{
  "n_layer": 8,
  "d_model": 192,
  "n_head": 6,
  "n_kv_head": 1,
  "head_dim": 64,
  "d_mlp": 768,
  "vocab_size": 8192,
  "activation": "tanh_gelu",
  "norm": "layernorm",
  "norm_place": "pre",
  "norm_eps": 1e-06,
  "positions": "rope",
  "rope_base": 10000.0,
  "rope_fraction": 1.0,
  "qk_norm": true,
  "attn_scale": 0.125,
  "bias": "none",
  "tie_embeddings": "early",
  "parallel_block": false,
  "extras": ["some layers without positions", "local attention windows", "gated attention", "attention sinks", "hashed n-gram embeddings", "skips across layers", "capped logits"],
  "init": "trunc",
  "init_std_qkv": 0.0776,
  "init_std_o": 0.0137,
  "init_std_up": 0.0776,
  "init_std_down": 0.0097,
  "optimizer": "muon_variant",
  "lr": 0.00486,
  "lr_mult_qkv": 0.7,
  "lr_mult_up": 0.814,
  "beta1": 0.93,
  "lr_head": 0.0133,
  "grad_clip": 1.0,
  "warmup_steps": 50,
  "schedule": "wsd",
  "decay_fraction": 0.758,
  "decay_shape": "linear",
  "final_lr_fraction": 0.0,
  "batch_tokens": [16384, 32768, 65536, 131072],
  "seq_len": 1024,
  "doc_mask": true,
  "train_tokens": 198000000,
  "steps": 3391,
  "dataset": "wikipedia_en"
}
Each number is 500 + 40 x the weight over its row's rms, rounded and kept within 0 to 999. Layers, rows and columns count from 0. Numbers have three digits each. The size before them is the row's rms in percent of the matrix's.

# layer 5 MLP up, 768x192, rms 0.0786, rows 108-149, columns 160-191
100:485489424579480458459527518460476486522518536529495465447450518556479456489520532446550479594483
109:494451512504483514479517505513497517521522481467509466494440504446550471497497504493501464495416
094:544549478463513500501478505528510459478493489500484480446531467533524483525446521521551506485519
092:532522525525522433516491507511451550484512444479543491509505497524494526480490532497522574425417
098:499532498534542512519470507533467486467504458530551458482513397424475493441525462436460423518485
102:468542525470469454525492499504470522527518567491591481486437484561431478562437552483519460552491
104:496471517452493566515534586483558420459510497462505447473531535572506441566424454491522524546546
092:516507465539551462484508473460482494536502551479494515480529522404525557533512460551538563462505
102:503466508481496510497462570438430505483473502497501508525485478504515490531531490431544498530475
098:502491493518496522458544493505496501543460498544545509498500511502460467530460530514459593462531
100:522563457485446445467542565543479489434501450460538488498540511484507503501487476491472569542465
098:483504475535536493482482556492500570455533447512478455493498452420457535471538512506531485495531
094:485437516482531470476583525499531529477512496625452513505460500494474509534490459524511551519513
114:454398518478487472545477468428532567447532440517509501510527504475427486434580467504450534467502
109:448469523543424578575376462460475566520419509556492494503458438530500557492546470513425565466504
095:546465493573468526480510521481465475507488492520560542565465479476523512508517429522527469478515
098:502526507486478541461546471464520514438557502490492512466513478487477466484560480506426453468527
101:522475499462531501492437546531466487550463553416505555486515505425426510489531573545412492439471
094:477535481464519451495550441533445408505529467467515468475475493491472590518433435511427529477515
110:463546551558472437507442474554486464490532450520475467518387546561443476454544477508500566464515
103:500448494516487516529513501516543490437504571430505474473556488429563511473595503548508538467565
101:526609504564543432442531544520433494532507533477434472471512539474577466485541501481430536471556
106:402477492496491503497534504580525494514485482495556544511506490524512487512473534457479537529462
104:415496446535521509547527529475566493475520504418467454522488508502485514500512508464409485518494
094:555525536479480486425412506581529518479448533509454495473552538523481457463447531608532508545519
109:491500542503500499492510497524507452507514561525433442504468589481493517453493542551448447525567
100:560480544513509500418440515453487502405544497501477528520415493491488478508466574477484481528501
094:524479416465449451464539479530505473484516504525442460448445456525589480537457547527538526476557
093:519523498418526442508475493527476566506513455511470499545552528516513486490513470468471422515424
100:482520548533511474481490431556465524505452431442551560460552468508585428446486570503517506523431
103:476542503465483569478503528440455509482453472519560588513464571424418503561516543474512532499552
097:528584512533529452469445519459485501460515446521499501526520515460445493484560473524478426454509
108:427522476560495480438546499529553493496541426513586473520505433519517482464447502515506497497480
091:540498518544449499522489489514378400531487485498536508532525519488481467474548449570482463485577
109:502468482525549480520435504498553472453559576532454505466457524435533540462452477406449534503472
100:530513496466513513472558428530522500547478549508434485468429576512527489497482572494519483493530
098:492512499544488513531489492528484469597548508485539542452492483423481506563456542577517450538495
099:480584444456426507524494535514518477470488495490607496507559485513515497536465530469505469487532
099:545512470504565503447441548476459468617534448461457495471534498489517458445548475464468489513482
099:473439493515559518504440538411525508476507473497475549485511515472458575502416530449502550544423
105:539461544571493474441408471502446544454469479521593439502518487486466607456508470450498538512457
104:496452492531506465502524552455535527508419471512489552497482529517492468542469438512488542465508
# layer 5 MLP down (transposed), 768x192, rms 0.0458, rows 108-148, columns 160-191
096:419519544487507532498441506502529520522494523407510473490545512538474481431530507487468482422521
103:457557547524502437435534447466505406545523539455423512523477490478519536508472560518514496472454
096:479460580412466513569520507481540539545440449505490478476414550463489459549410498495412490541533
093:588517524478523523519496517521465481437501517403501526510427488502435486517472489497460501506530
098:480509500501520441507550533628514526544528502497514536445493492518454538540510519457558530515524
102:496498484488460460522491495506498504508494497429556520480536529479585426469550558482571486511538
108:555503576483521517500461511439517510570577527411480469470517412510467575511486517510457540445549
089:510553481523543515483528504512507509507521548517472441395547495501534559500499455471516420470480
101:575460519537514476529459506530534433426525504526473498500548442540477445495443463478488502535434
101:446481537482554478425511546503377476463499466489438518465516527481499423525561425562480472485480
100:503556471460567559493525543508472531508451435461572505420529447571503435496464479599513524503463
094:529477492517415501485493435477531448449532524561534533498513502491439550439475510501527558562455
090:501492468569517576457469521519443476503490463494619502467517529524455482542472474488473447556531
118:471516470511524511549459477565504478534526541450545520506463385492480505508515489527506456526486
109:530542563516497542502434433476518526504521384487520521518472478521448533475512473444461501584520
095:479494474407573502599469491503563485436508507466496524473520511524515492468473531499497520514469
100:533459529524446547496487416518536516516496504511464467554439476481569530435506554489476500437514
104:452514508520517509543507482498480622496443458554544475464527496516492499559548472458534465400511
093:509527533482494493477488481496483522482513534502439522511437516568553529403520423620465545548496
117:539509473508501537454498462515506488527492517528437525547428564479461484522485456506447456493506
115:562501503537516618513503554514460475439532507470501473460524458524485460490481539522508577544475
103:475520496472519563583417522469486530479427506490553542526517487462532568545510494482532478571532
109:514455579460500568541513514496420473367525544487501457495492507487582492496543446513468452517491
102:510476492524481493539524492536521494458501571570494530504535455487515465435477567575550569540531
092:471457540485508498530517528489558469494555453490452520482441459482457546497533483471429517481521
106:447492465569487545542475498488518526507511466415521475437537544484501500476475476513467476494474
108:487487515508433465502477550530505521472552519532561493445469580454477554504500457483540497445525
099:539465521525492512438459530515540534549565509470515477486459480460565538555514507382498527480399
096:524477446451438504497571521479534465461516512495591520492443532531501463516467517488514486500493
106:503523523441493563534552554502428523430434494495541451496528462493572479552491522538459461518499
103:503492530484492510514551502425513542481485431517514541422453491510463564508447443463470499531515
098:465559585502527452528502419481473480561552484514376475552420490559524523509529531456421468481488
101:484505471558434452477539491460503479510539560509471524504397491469451467514558561493511481557508
098:435502553463442583442502435471509515484538421454505436480497514506481471513500547470540518492501
109:425435421516593473522558532497479509459468517502477532529529456474491522491523534453479471476567
099:455449494493408536517464578491484492519483562427537503566484442477544489495559504507497555502494
100:435457465538472552520510493479459532491500512555520527583538468444546449448480503571445485558555
100:558529466507471473473504503437539544473493523485520522513590493517466532584494418576426534549536
100:508509473497452497558490531501516553489449461523587548507473429541502515498478520448506466458516
108:464570532511491455516557490535466489540515517550524505476437486593486448495494522485506451570500
102:469534482517564509500430547462424460540490505488511490550488509404545507455547505458466423544521